config.toml
d_mlp = 768
init_std_qkv = 0.0281
batch_tokens = 32768
Each number is 128 + 24 x the weight over its row's rms, rounded and kept within 0 to 255. Layers, rows and columns count from 0. The size above them is the row's rms in percent of the matrix's.

# layer 2 MLP gate, 768x192, rms 0.197, rows 537-608, columns 96-191
size [125 109  61  67 103  92  80 111  49 123 122  69 120 110  83  33 102 109 114 123  93  92  96  86 104 108 139 102 123  34 101 125 106 124 123 111  92 114  84  36  91  46  74  68  66 104  65 121 104  77 110 162 119  96 131  89 101  78 108  97 108  85  37  69  69 109 112  85 118 103  80  89]
[[143 101 156 123 155 127 117 137 162 116 109 146 147 148 123 124 145 105 121 149  93 118 133 120 153  94 130 155 137 155 113 115 134  95 101  69 106 104 135 125 148 127  98 121 144 117 138 139 119 147 159 106 161 113 191 110 106 129 116  82 147 124 143 104 122  91 133 134 147  87 135  88 114 114 146 123 111 141 158 156 135 145 125  92 117 100 154 128 125 129 129 144 135 168 147  95]
 [101  91 115 158 109 132 115 126 136 103 149 122 143 128 158 152 105 141 127 177  93 110 113 106 105 140 103 134 140 171 126 121 129 127 162 129 144 160 117 150 163 125 176 135 107 144 159 164 104 130 170 164 138 155 116 122 124 144 154 115 109  92 171 115 160 126 164 154 133 110 130  98 102 135 151 161 127 134 148 117 137 138 145 158 145 138 150 139 120 116 160 168 161 162 125 117]
 [116 154 143 125 104 111 158 132 122 147 106 184 162 141  87 108 141 123 139 121 176 155 144 101 143 185 143 104  64 155 157 115  81 109 108 142 124 158 119 126 148 130 154 151 145 149 123 119  87 124 164 134  80 144 174  92 142 134 102 107 112 128 122  97 130 142 150 122 159 145 125 166 185 119 115 140  68  99 149 140 121 131 109 129  99 119 106 150 125 118 130 163 129 145 174 121]
 [156 140 142 151  95 113 152 143 135 151 171 147  97 139 158 138 131 120 107  94 165  90 127 105 117 161 185 126  93 133 138 105 152 123 126 128  87 143 138 124 119 164 148 160 126 118 131 147 122  78 123 130 130 121 104  75 121 104 168 167  97 148 127 141  83 156 122 120 160 121 133 109 109  80 129 167 112 124 138 150 126 147 118 122 123 131  92 119 114 148 126 130 174 130 133 160]
 [127 131 140 105 102 125 111 128 157  95 126 106 109 117 117 116 130 144 126 156 131 179  62 118  97 131 127 141 149  80 126 166 124 108 123 122 109 161 100 146 171 141 113 134 142 111 170 176 108 115 140 124 115 158 129 141 130 142  88 126 103 101 115  98 132 149 123  93 118 140 130  85 148 165 160 151 161 109 111 104 142  92 147 164 147 124 137 161 123 115  91  83 195 115 153  89]
 [155 121 151 139 157 123 121 176 140 115 126 121 132 126 147 136 130 140 131 146 193 127 153 104 103 119 104 151 143 101 135  96 158 140 106 146 104 104 137 100 157 103 163  99 148 160 123 116 103 104 182  81 138 134 144 124 129 102 150 128 154 124 149  98 122 119 175 114 119 130 111 133 118  82 131 157 139 106 126 131 157 150 142 140 142 111 135 145 132  95 180 141 115 129 129 132]
 [106 125 112 107 145 162 190 151 121 153 147 109 167 151 140 105 126 105 112 112 147 129 160 115 131 125  98  93 140 145 112 110 123 109 120 132 126 102 113 118 124  88  87 148 129 171 112 138 127 136 147 169 113 128 118 137  77 122 125 163 128 113 137 110 145 134 104  88 162 135 202 106 142  90 144 122 136 134 150 138  86 140 149 136 123 120 106 104 144 143 109 130  98 136 129 129]
 [126 100 119 131 114 156 133  94 138  97 118 119 121 103 154 105 114 107 109 139 116  82 160 131 146  75 143 126 126 112 133 150 133 149 146 153 134  85  98 129  91  98 133 123 153 158 107 124 154 107  82 117 163 127  77 127 121 120  90 124 120 126 147 161 141 103 158 139 144  94 118 105 141 155 143 152 190 110  93 128 160  97 123 140 139 130  98 110 104  98 151 125  98  88 129 147]
 [166  93 148 152 140 127 144 143  96 143 131 111  80 163 132 159 139 123 123 158 122 103 118 140 129 103 137 111 148 106 137 123 123 136 121  85 115 115 141 146 108 108 158 110 112  89  78 114 128 141 141 126 126 112 138  85 109 107 172 160 149 144 142 148 107 120 121 120 138 119 126 138 129  79 166 120 166 128 125 150 150 180 130  76 157 154 130 142  95 137 109 128 130 137 100 139]
 [108 162 128 151  93 155 110  64 108 144 126 125 101 141 183 105 142 102 156 134 131 113 112 142 113 105 146 129 149 155  69 167  85 139  97 127 173 109 150 134 141 127 139  87 180 138 133 126 134 147 149 155 168 159 167 158 102 146 122 124 111 141 134 106 117 116 107 137 154 127 125 168 169 107 138 130 135 109 164 131  93 115 137 147 147 148 156 101 147 138 135 163 124 142 120  94]
 [117 127 170 112 142 123 125  99 143  96 133 113 136 152 141 107 115 122 118 141 141 136  93 122 105 125 114  96 111 120 136 130 127 119 122 118 130  99 139 169 121 131 111 155 110 121 168 112 173 132 118 197 165 153 126 156 149 121 136  84  79 115 144 137 133 134 138 177 149 127 124 131 110 110 101 161 102 183 113 133 109 144 117 106 130 111 110  91 148 122 126 130 124 107 179 126]
 [199 110 103 109 144  80 158 134 129 107 142 130 135 147 149  82 123 148 127  93 140 141 135 168 119 118  73 106 144 127 132 126 127 127 163 136  93 132  85 160 130 186 137 107 118 110 153 154 112 104 119 140 128 138  81  99 116 135 155 122  93 109 173 166 147  83 100 123 163 114 158 135 121 127 119 154  97 125 122 112  81 133 175  66 111 132 115 140 118 119 161 137 101 136 141 124]
 [132 134  99 139 126  98  93 112 113 103 126 110 132 159 114 102  86 110  97 161 129 131 118 157 101 126 102 146  86 123 123 117 143 112 112 136 149 109 113 154 107 157 148 121 103  86 123 132 142 173 105 122 110 159 135 143 105 107 100 143  78 101 174 105 161  86 143 109 101 112 144 134  95 138 121 169 102 106 136 112 133 126 134 144 143 165 139 121  97 115 121 149 126 101  84 111]
 [133 136 138 106 125 143 122 107  90 101 135 134 138 146 146 133 128 179  72 105 144 114 157 164 123 126 166 136 122 122 130  97 121 160 127  76 114 102 121 133 134  83 150 142 144 123 103 135 138  98 132 148 144 100 113  93 153 131 125  99 138 172 121 147 141 167 149 117 120  86 139 108 118 119  91 174 161 151 108 119  97 161 105 122 123  90  73  92  79 111 134 108  85 137  97 140]
 [144 115 147 109 109 170 120 156 133 116 157 123  99 131 154 103 148 156 119 104 133 130 127  97 127 116 157 113 100 166 150 125 154 129 127 127 183 114  74 139 127 125 148 106 146 143 146 117 106 120 147 112 165 153 146 122 189 164  73  99  83 147 134 122 143 125 120 142 115 103 123 161 128 131 154 118 109 102 156  96 116 114 142 153 108 103 183 138 137 141 142 139 128 117  89  75]
 [166 152 153 142 103 110 107 155 165 119 107  96 134 144 122 163 127 133 121 137 127 105 116 122  80 119 149  96 164 138 135 130 162 166 152 117 159 133 116 103 100 108 162 144 107 132  98 181 112  85 127 120 150 138 103 132 158 109 173 171 112 103 128 134 141 164 124 129  96 166  99 160 101 142 122 103 134 114 125 163 149 128  83 134 108 162 135 113  64 118 120 117 142 174 115 144]
 [159 152 158 130 146 100  94 102 122  85 139 106 153 133 152 140  96 149 111  98 103 137 151 167  92 166 133 169 110 109 121 132 153 165  94 106 123 132 121  92 103 125 114 147 147 105 111 119 138  93  93 133 159 143 128  82 168 104 146 133 100 128 127 163 101 146 131 143 130 120 164 141  93 136 143 125 134 124 127 160 124 141 149 151 160 115 134  70  86 144 134  93 119 175 193 117]
 [131 157 112 114 126 103 137 136 129 150 156 114 138 147 125 123 171 131 150 118 109 131  57 149  85 113 165 101  71 136 148 150 116 132 131 136 111 141 186 131 113 124 167  88 116 186 133 182 117 127  68 125 101 133 122 134 136 165 144 110  97 108 148 112 119 165  97  89 121 116 121 101 129 155  97 133  95 139 131 150 109 143 136 145 132 105 160 109 173 127 154 137 125 131 147 126]
 [132  99 201 130 122 186  81 127 164 113 146 154 125 104 116  86 129 140 122  79 129 149 110 136 130 148 152 150  99 101 131  93 123 137  91 117 130  84 139  99 143 108  86 145 140 129 112 140 143 161 134 152 142 133 132 159 158  93 125 103 109 106 142 123 129 162  93 116 132  75 155 153 120 147  96  89 153 167  94 145 134 177 114 142 133 153 132 128 118 123 174  57 141 107 135 104]
 [102 173 159  91 163 150 150 136 139 145 152 121 126 153 118 145 153 174 104 152 165 140 137 129 132  99 142  83 149 146 111 120 109 136 131 139 152 126  99 132 120 150 108  79 127 113 134 106 132 160 116 166 128 112 156 139 128 120 113 140  96 145 177 147  94  91 115 114 115 121  58 118 124 120 113 113 156 155 119 116 123 183 110 126 122  82 100 118 127 126 107 124  91 124 101 132]
 [ 80 131 113 146 147 157  86 154  98 127 138 136 159 145 138 118 140 104 105 102 121 149 101 168 136  79 135 103  97 130 108 136 135 101 133 128 141 132 184  99 118 141 116 126  83 141 103 147 141 170 110 124 126 165 149 174 125 127 130 124 124 115 155 104 177 103 164 122 197 109 127  99  83 134  66 130 123 125 100 116  85 161 104 103 133 142 121 132 157 131 195 141 144 138 133 119]
 [101  99 125 157 106 112 112  83  95 148 150 113 131 136 134 113 134 111 139 121 143 164 112  97 160 140 168 127 131 147 118 162 129 128 128 153 137 125 139 138 125 115  98 106 141 131 149 171 147 115 103 121 101 131 135 140 110 131 128 140 142 145 127 140 110 159 162 109 155 124  97 146 122 107 122 135 153 168 136  97  85 159 106  76 109 156 149 134 118 138 130 110 103 115 154 164]
 [118 118 144 110  98 112 143 168 147 109  72 136 119 136 118 147  77 117 163 168 192 184 121 128 139 121 153 104 124 149 181 138 104  87 107 117 127 152 166 127 130 134 100 156 144 111 150 157 121 138 128 155  89 129 129 129 119  95 132 103 117 114 117 105 158 148  71 136 166  77 131 127 114 140  90 125 133 121 149 140 145 109 127 147 130 171  76 111 104 122 137 105 135  98 149  92]
 [172 154 132 153  97 121 113 117 150 143 147 154 168 162 119 154 112 152 128 154 124 105 127 103 100 117 148 120 118 107 112 129 124 156 134 117 124 122 168 115 149 167 121 118 115 117 164 146 110 151 119 112 170 136 147 140 161 155  97 150 109 118 142 128 122 141 146 157 159 127 171  91 109 150 126 138  62 125 143 142 101 137 126 106  84 120 138 146 178 135 132 136 113 183 154 128]
 [142 130 106  93 124  99 110 137 202 154 110 108 155  96 113 142 133 153 152 117  99 113 139 104 121  99 136 116 109 176 121 161 121 106 119 140 146 121 124 109 118 165  61 101 104 141 132 125 127 126 132 120 109 168 121 152 152 117 130 156 109 129 127  79 150 129 102 130 155 105 122  96 127 113  99  95 116 139 119 102 152 170 137 155 139 177 100  96 115 165 172 132 109 154 145  92]
 [140 116  99 126 168 126 114 188 127 121 124 124 132 131 124 132 134 113  95 111 132 106 162 122 132 127 121 166  82 145 137 173 115 167 122  82 123 156 130 103 137 177  96  98 124 138  91 132 128  86  94 143  96 120 133 110 113 153  85 122 117 121 138 150 125 129  87 122 123 113 140 140 134  81  89 139 130 139 120 153 121 132 125 150 122 131 103 132 123  92  87 124 165 107 133 130]
 [157 162 111 151 123 127 104 150 123 101  94 171 105 125  91 142  73  92 153 133 104 144 134 113 117 133  89 132 114 135 150  66  98 125 135 133 115 174 113 113 148  91 154 146 129 148 112 113 110 101 165 146 121  84 121 130 131 164  97 167 126 101 143  99 184 120 134  98 115 162 136 132 133 129 121 157 100 136 128 141 157 155 160 166 101 155 114 139 131 120 113 134 133 178 126 112]
 [119 155 133 113 145 140 124 147 125 146 122 104  52 138 130 137 131  81  93 143 173 123  98 132 148 122  94 119 167 151 103 149 157  85 116 196 124 126 176 145 101 121 102  81 143 137 137 123 135 137 143 118 119  96 101 157 128 161 104 133 133 125 125 139 124 113 132 153 163 153 106 141 156 156 173  99 126 142 159 112 139 154  66 123 143 132 127 126 106 135 132 128 115 121 109 105]
 [129 176 121 123  88 143 100  85 133 111 146  93 136 117 134  77 155 124 100 135 104 164 137 130 106 128 122 131 132  94  82  79 123 130 140 150 159  84 145  97  98 155 163 124 156 116 135 171 109 180 105 133 152 200 140 133 141 121 103  88  96 115  92 114 115 105 146 107 126 117 160 135 143 159 130 147 127  93 145  89 109  80 111 152 132 108 171 119 135 143  91 134 158 137 125 105]
 [141 114 128 110 165  99 128  54  94 152 140 144 124 134 120 124 149 137 122  86 108 104 149  81  77 130 133 139 118 107 161 127 176 135 109 122 138 170 101 138 131 145 117 134 143 136 125 146 187  90 130  98  91 110 115  97 140  73 109 127 133 113 146 106 112 168 124 109 131 110 131 129 127 126 108 146 151 179  90 146 147  96 148 145 133  90 144  93 131 142 117 137 135 122 104 144]
 [103 105 171 133 147 125  80 163 105  79 119  89 121 147 149 168 104 149 117 155  89 115 168 116  87 119 137 133 123 110 156 144 132 126 127 103 121 119 169 103 158 136 121  82 145 132  94 146  86 125 108 111 118 137 139  91 156 135 122 127 104  79 171  93 131 116 136 120 125 132 143 129 109 114 144 126 128 112  97 106  80 145 132 174 107 149 164 155  98 112 110 121 141 153 128 129]
 [127 175 116 144 144 119 137 138 157  95 101 130 179 128  76 132 143 113 139 159 155 105 182 134 130  96 149  65  98  61  90 124  92 118 109 148 123 144 172 114 115 168  73 122 125 119 108 117 124  96 136 155 160 141 149 139 101 110 132 164  86 118 146 150 120 125 122 127 124 140 123 107 136 144 128 108 115 113 104 130 136  84  79 105 139 135 112  93 110 177 121 171 117 111 154 120]
 [101 141 137 108  98 142 171 168 128 126 144 139  75 100 151 133 159 141 122 120 136 123 149 147 122 147 135 115 101 128 114 133 123 138 142 144 137 112 133  99 153 102 159 110 148 135 172 149  92 117 133 159 137 125 102  89 109 134 128 117 158 134 111 132 124  88 104 153 159 121 163 112 106 102 103 155 141 127  77 142 131 161  99 156 148 107 139 143 135  93 148 115 177 109 123  44]
 [179 132 160 143 131 114 115 144 119  86 104 123 115 121 156 141 119 108  83 106 114 134 130 117 144 119 120 148 127 172 136 168 117 103 123 133 141  77  95 149 116 150 140 162 110 118 134 152 166 121 113 148 162 168 129 112 142  90 169 128 123  94 108 170 130 167 139 167 152 101 126 155 150 111 114  91 147 117  79  99 105 163 154  96 129 106 164 111 151 124 156 125 107 117 178 133]
 [114 111  52 121 120  98 124 119 126 118 114 168 136 168 125 108 144 112 131 136 123 145 156 126 144  81 164 116 112 122 100  91 112 138 117 127 147 122 145 149 122 132 149 130 124  98 127 137 132 130  88 169 150 159  94 115 125  59 168 149 162 126 131 168 122 125 121 136 161  89 144  94 141 111 136 196 137 135 144 129 136 142 165 127 174 106  62 123 103 128 162 132 123 152 126 123]
 [123 135 106 142 120 111 100 108 136 119 104 133 170 130  98 115 144 124 134 136 118 144 110  83 105 119 164 165 120 130 171 102 132 158 124  82 140 122 183 121 144 130 138 191  84 135 116  99 169 119 148 125 120 149 152 107 144 134 150 125  88  76 119 104 135 130  90 105 147 137 154  99  95 119 114 144 148 150  60 152 121 146 123 147 110 101 118 112 130 118 162 135 130 146 113 105]
 [139 144 124 119 128  99 147 142 150 128 102 131 125 139 112 170  81 147  99 124 112 184 109 140  92 146 174 163  98 123 145 137 150 110  62 111 163 153 147  77 143 143  96  79 120 125  94 175 141 107 138 150 157 115 169 136 147 122 153 153 145 176 106 139 130 112 111  96 155 143 162 133 101 185 135 138 120 140 156 102 140 126 115 161 133 124 149 147 119 107 124 128 129 151 116 135]
 [151 113 117 150 143 134 156 156 126 123 156 158 120 126 135 121 161 117  85 170 126 169 126 145 118 173 135 158  89 113 117 100 120 155 117 146 119 122 145 135 113 135 126  84 146 102 185 133 141 105  97 157 121  78 119 126 171 120  93 122 114 126 138 123  92 162  73 159 132 155 115 150 153  90 124 118 180 116 116  97  94  99 107 123  50 154 143 137 111  82 129 128 165 142 169 147]
 [134  98 102  97 158 120 108 103 116 118 141 148 135 128  97 159 147 121 130 171 126 130 117  93 143 139 122 140 165  77 106 129 157 122 111  88 152 184 111 100  80 138 162 118 163 129  96 135 116 114 151 164 139  91  95 144 101 104 112 114 139 116 136 123  98 184 127 127 141 110 135 122 110 117 119 131 131 123  76 121 114 109 167  94 165 178 143 114 154  95 106 144 125 147 126 174]
 [125 164 107 124 129 103 150 117  87 102 157 146 151 136 149 115 101 108 112 112 134 175 131 137 143 119 199  91  73  88 124 109  80 138 145 117 132 147 122 146 145 191 153 153 138 139 160 136 117 107 103 143 136 104 126 131 115 137 162 127 157 132 125 113 102 142 142  95 101 113 138 132 131  99 127 169 164  59 136 101 151 141  88 143 115 109 132 167 131  74 103 156 108 114 150 136]
 [132 111 119 109 117 124  97 157 123 124 109 163 126 173 141  88 108 134 128 133 115 138 102 138 144 120 147 102 119 128 197 126 116 122 158 130 133 128  90 143 189 122 145  91 111 126 122 124 110 119 137  89 150 149 132 135 121 152 157 181 145 133 121 106 158 104 126 132 123 138  76 142  97 106  69 177 108 129 124 133 130 139 109  69 125 155 134 139 125  98 103 155 123 154 175 160]
 [139  78 113 115 133 141 121 117 137 127 167 153 130 133 121 127 130  84 123 130 119 117 157  99 104 104 110  86 163 128 130 123 183 150 111 118 102 106 139 155 154  93 144 111 135 131 152 154 144 176 138 114 133  98 104 163 131 133 119 171 119 123 125 117 148 159 125 123 160  74  83 127 128 114 131  84 115 146 159 118 151 173 124 147 104 161 105 123 126 136 172 148 168 125 141 117]
 [124 123 113 169  75 142 117 146 103 128 140 148  80 143  87 132 121 114 170 127 101  99 111 107  93 151 157 117  94 134 159 133 127 130 156  74 110 103  90 148 163  90 128 134 153 128 119 131 156 111 103 133 138 149 117 115 110 140 108 122 131 146 134 109 151 158 199 122 132 110 130 106 112 102 119 127 181  86 108 128 129 119 131 146 174 104 100 120 107 109 132 151 137 133 118 147]
 [135 210 135 111 124 114 124 140 122 115 134 125 111 136 115 154 121 134 114 140 131 114  83 144 155 134  83 132 158 142  83 127 135 138 121 116 167 134 130 155 152 109 127 140 171 157 165 132 105 161 140 185 135 130 135 147 148 139 166  81 109 106 132 153 138 102 117 116 121  82 119 143 119 137 150 104 119 139 120 149 156 100 130  97 146 107  96 113 116 139 113 143 106 134 113 113]
 [135  88 106 105 103 107 116 135 165 146  95  99 112 122 103  99 138 150 141 129 138 139 182 157 112 144 131 146 149 106  80 117 122 151 117 147 156 137 190 141 138 177 168 111  89  98  90 141 114  92 104 174 148 139 119 165 143 140 112 149 106  71 137 119 103 139 119 118 134 138 117 119 111 105 130 142 164 108 143 115 103  88  84 125 142 133 120 132  95 126 133 127 160 123 162 141]
 [127  96 117  97 133 140 149 141  86 151 145 153 168 150 123 138  89 119  96  94 172 163 130  49 126 141 126 129 113 137  99 112 133 116 120 123 158  99 139 116  91 156  97 136  99 120 146 168 150 147  97 155 154 162 117 154 132 110 127 114 101 147 120 138 155 128 101 156 103 131 138 122 147  92 131  84 102 124 134 101 130 131 102 131 167 151 129 102  77 154 186 172  88 124 128  90]
 [128 137 128  99 174 125 157 131 125 165 116 109  90  82 138 105 116 117  68 155 130 101 148 138 135 168 125 111 134 147 153 127 129 178  90 155 133 117  96 138 111 142 165 169 161 132 156 119 129 137 157 135 148 162 118 124 117 124 118 160 119 118 147 162 128 120 138 137 123 146  80 116 148 130 123 120 147  98 150 118 126 117 180 121 133 128 107 115 147 123 107 118 193  84 146  81]
 [123 117 107 143 134 129  54 106 136 154  76 148 145 148 110 157 101 102 178 136 144 148 117 147 151 139 116 152 134 114  90 116 153 147 128 108 116 137 143 111 136 117 131 137 146 131  99 121 142 101 108 150 136  80  92 163 165  78 166 121 122 132 135 118 108 110 102 120 142 104 155 113 130 102 130 138 158 156 148  94 156 130  82 141 151 103 130 129  92 138 155 144 127 150 210 121]
 [124 138 139 151 111 122  84 131 117 131 126 128 124 164 125 109 103 100 110 136 122  86 122 111 126 136 175 113 141 134  78 105 119 148 147 116 165 107 181 134  99 147 121 151 151 105 151 118 198 120 157 167 161 173 162 146 116 110 100 128 139 125 138 119 122 116 117 143 111  58 126 127 116 129 147 102 120 133 145 133 118 155 167  89 112  93 104 145 142  85 152 133 142 168 129 125]
 [146 143 121 101  91 112 128 120  96 131 121  85 125 121 154  88 124 135 125 166 148  80 179 171 132  92 166 135 110  94  56 171 118 100 121 156 132 132 148 131 126 144 122 117 111 132 102 166 153  97 135 105 158 127 118 143 152  95 176 163 117 139 146 154 130 150 150  96 133 150 163 125 111 113 132 112 144 128 146 118 133 176 132 125 146 138 165 122  74 139 135 149 170 161 106 120]
 [155 117 140 136 144 144 123 114 124 128 155  95 144 147 106 124 116 156 129 150 150 108 204 124 114 108 121 121  92 131 143 110 127 115 144  95 109 114 125  85 115 128 106 138 153 132 109 119 152 167 124 139 120 142 140 133 123 130 193 108 106  84 112 112 112 105 134 107 115 109 143  90 106  95 115 101 126 123 135  95 126  99 120 139 151 125  87 106  65 128 110 171 120 134 161 110]
 [123 176 132 143 124 108 122 129 144 126 116  63 125 140  90 163 115 142 118 190 117 149  81 111  88 116 137 102 146 142 129 117 119 156 112  81 113 101 155 110 136  97 107 150 130  82 108 167 141 126 142 136 183 131 114 148 109 100 123 151 101 128 157  93 131 138 157 109 184 109 130 109 105 117  96 139 136  95 171 102 139 131 121 123  74 128 117 109 113 139 120 131 120 121 106  67]
 [ 98 117 106 157  97 112 120 144 145  92  96 115 107 137 163 144 168 152 143 149 103 128 117 137  74 108 117 128 124 127 120 113 102 100 120 115 157 148 147 119 140 179 122 134 102 127 112 139 144 135 164 125 134 105 156 115 107 132 162  71 131 135 131 134 134 118 127 114 139 150 158 147 104 118 129 133 121 175 142 156 101 152 151 134 104 153 177 117 113 137 143 100 135 151 144  86]
 [ 81 126 169 155 108 108 104  84 132 108 175 164 103 122 171  98 121 154 152  88 138 114 134 168 128 132 130 129 140 113 119 133 156 131 113 130 119 143  97 134 124 116 150 131 142 124  84 141 119 117 153 103 104 130 126 142 147 112 116  99 108  84 129 169 102 104 104 111 150 124 111 124 158 131 157 128  86  80 130 165 118 120  96 121 156 124 142 139 154 114 101 150 103 116 144 127]
 [167  84 122 194 109 173 126 137 137 118 113 153 158  80 122 124 119 109 140 145 143 114 143 162 127  95  77 105 163 135 119 108 146 164 131 124 126  97 121 156  96 147  74 134 140 133 167 120 151 134  72 156 114 134 152 134 139 147 154  91 142 133 133 115 147 143 152 128  63  81 119 115 136 145 146 110 163  93  94 141 130 144 125  95 149 125 126 116 148 163 124 130  93 129 102 143]
 [136 143 142  99 164 138 144 106 140 129 128 152 131 186 106 134 163 162 126 137 127 121 153 143 142 109 123 137 157 120 133 126 168 114  85 107 113  68 113  82 129 148 108 136 107 118 140 169 138 132 145  71 138 113 110 105 110 158 160  94 157 127 196 150 117 129 134 141 151 140 129  90 124 139 140  79 166 104 174 137 105 134 117 100 116 131 104 135  93 125 164 152 106 140 127 134]
 [105 132 101 148 142 105 158 112 154 135  89 150 127 131 147 109 115 119 130 114 153 127 142 118 128 142 137 128 161 108 150 165  83  91 112 108 120 140 160 122 128 128 130 132 127 128  97 145 146 149 104 143 118 145  90 104 126 129 165 138 178 142 144 143 116 137  82 140 134 141 161 147  85 144 120 171 122 177  56 103 146 127  94  98  98 136 118 119 121 173 132  83 108 101 155 108]
 [ 99 101 144 139 117 128  86 100 118 110 139 165 187 146 127 140 129 127 104 107 113 159 163 117 115 125 128 162 131 143 125  99 130 140  80  88 141 110 111 114 174 164 109 168 141 139 117 180 109 110 164  73 149 154 129 126 135 161 125  76 140 159 112  90 123 143 128 125 129 118 117 107 103  89 100 154 121 110 154 127 103 155 171 145 125 159 164 173 141 134  89 108 139 135 135 130]
 [150 111 146 149 181  91 179 161 181 117 112 128 162 151 152 145 153 104 144 125 104 111 132 113  89 108 166  82 137 154 125 112 131 159 136 124 135 121 135  77 125 145 140 119 111 123 112 110 160 143 107 109 151 131  92 107 152  90 134 158 119 134 176 124  93 154 139 153  90 111 154 133 113 110  55 137 117 143  86 155 132 130 137  97 127 181 137 105 135 162 137  96 104 114 125 145]
 [129 113  92 121 130 123  94 160  79 149 149 143 126 126 101  92 141 141 149 134  92 131  94 165 147 132 134 116 144 137 152 121 148 111 100 103  94 195 124 120 174 128  85 142 114 120 116 122 149 120 139 142 135 110  97 132 160 125 130 129 151 140 117 118 131 147 103 154 115 190 145 127 148 134 147 151 162 135 161 167 101 144 127 127 116 108 166 106 133 169 116 124 123 147 132  89]
 [ 98 112 108 130 129 130 147 122 128 107 164 153  86 150 119 163  99 121 107 131 114 135  84 141 129 137  85 175 117 123 128 105 161 142 121 123 134 118 138 138 156 142 110 169 123 150 121 101 125 151 175 138 142 132 101 134 144 121 126 141 135 160 137 123 147 106 127 148 135 155 124 121 150 127  78 132 130 115 164 155 121 155 149 130 121 155 118  98 114 155 110 140 116 165 120 122]
 [119 112 120 140 169 119 185 147 131 109 158 156 115 115 130 100 126  97 140 148 166 149  83 122 141 132 100 146 167 113 152 108 171 125 115 157 132 134 171 101 146 115 151 107 140 106 108 148  91  92 208 169 121 110 128 110 112 152 157  86 147 107 114 142 104 104 105 123 127  87 157 139  91  81 125 172 116 139 138 138 160 107 190  91 160 119 151 167 127 100  74 123 105 119 159 146]
 [107 187  54 131 143 136 126 110 132 109 106 134 169  99 109 123 186 104 108  92 145  90 155 109 152 105 166 121 112 132 152 122 143 132  86 146 152 122 115 110 126 100  93 143 136 109 106 125 111 127 175 112 141 159 120 142 136 106 131 134 109 128 128 107 146  93 163 152 134  80 113 135 124 145 101  85 186 114 154 132 130 149 130 132 134 124  82 148 128 155  84 100 150 131 131 141]
 [133 122 106 117  91 111 101 110 144 135 145 138 105 105 133 122  91 132 141 157 141 113 122 166 161 129 112 143  52 113 141 153 107 136 217 150 163 118 159  95 161 125 111 113 150 111 135 132 117 151  98 165 124  93 130 122 129 134 169 141 153 161 152 144 101 178  81 111 142 109 138 118  92 104 127 140 136 162 109 110 179 122 143 109 138 121 104 105 117 120 116 137 135 126 142 116]
 [133 130  83 146  84 145 182 120 153 146 103 178 122 125 106 128 131 147  84 148 155 134 123 130 129  91 132 129 139 105 138 103 121 100 105  78 120 137 151 123  78 124 103 166 132 110 180 174 115 105 147 126 114 123 120 117  80 122 166  92  90 117 114 136 134 156 142 113 147 122  94 104 115 116 153 153 116 129 127 126 137 133 140 130 128 105 178 155 157 130  53 122 114 145 151 115]
 [117 100 126 125 118 139 110  74 110 133 158 121 140 134 158 162 143 108 131 135  76 126  90 124 105 162 149 134 131 113 165 132 152 106 118 135 138 118 138  56 118 136 116 163  91 164 144 163 137 155  93 185 134 137  93 170 109 157 109 121 159 108 174 119 126 124 115 119 122  87 145 130 156 128 103 141 149 150 127  91 128 136 146 138 129 180 108  75 116 119 117 153 109 114 100  64]
 [106 145 140 137 113 117 114 129 138 197 137 111  83 119 110 109 144 147 143  95 173 114 112 107 143 127 100 112 117 122 160 106 132 166 141 125 130 105 163  93 125 101  91 109 142 121 132 154 115 173 133 145 133 124 134 108 123 163 178 144 112  90 143 118 102 116 122 138  68 140 141 167 138 106 152 104 116 153 123 105 117 151  90 117 160 119 133 121  96 151 133 134 127 136 132 159]
 [168 124 123 167 151 128 114 129 148 127 131 171 121 148 102 127 113 142 113 131 154 120 127 140  88 139 176  72  86 108 136  99 101 145 111  96 169 113 143 153 130 137 129 143 138 121 107  91 145  62 124 163 141 140 137 129  97 113  99 144 116 137 104  86 139 126 129 127 100 105 139 101  90 114  97 113 139 155 164 148  97 109 146 146 119 113 142 122 109 116 160  88 107 142 153 141]
 [115 116 159  93 104 115 111 110 146 105 146 122 160 141 105 149 132 155 108 150 125 164 155 146 145 113 143 126 117 109 115 134 130 115 163 142 160  86 127 124 124 153  97  94 155 130 154 135 107 151 101 127 179 110 157 139 110  69 137 126 125 160 121 103  98 132 122 119 125  90 114 123  69 166 132 116 151 124 110 114 161 137  99 143 119 128 155 105 132 137 109 135 134 141 159 103]
 [139 104 136 144 117 136 164 113 120  93 127 132 149 106 157 102 177 112  69 136 174 160  92 103 107 143 111 138 134 154  96 146 132 133 117  86 122 133 144 126  97 138 156 146 140 146  75 130 126 119 155 137 100 148 103 122 131 117 150 131  96 108 153 112 112 130 142 112 170 133 149 141 147 122 138 111  89  91 102  88 130 168 143 149 163 153 152 128 118 101 144 140 128  82 104 100]
 [115 113 112 129  91 154 168 155 157 163 117  98 120 111 147 146 108 143 103 137 159 115 126 129 125 116 112 118 147  97 130 102 183 123 128 163 106 155  77 144 139 166  91 117 151 121 115 155 150 135  87 141 126  97 122 147 129 160  98 127 166 123 115  99 132 111 166  81 100 139 112 153 155 116 162 132 148 160 156  87 119 121  95  94 120 132 150 138 105 149 122 110  81 123 125 105]
 [139 134  85 178 114 133 124 114 175  98  87 147 115 123 125 147 104 109 141 121 146  96 174 116 100 123 145 163 144 151  89 134 136 123 122 104 123 107 120 148 103 138 148 111 104 125 109  93 124 112 107 169 125 155 134 104 134 154  95 132 134 144 102 102 144 154 154 104 154 131 109 146 142 123 112  74 121 102 121 112 124 124 137 180  83 141 113  97  82 160  94 144 133 129 129 109]]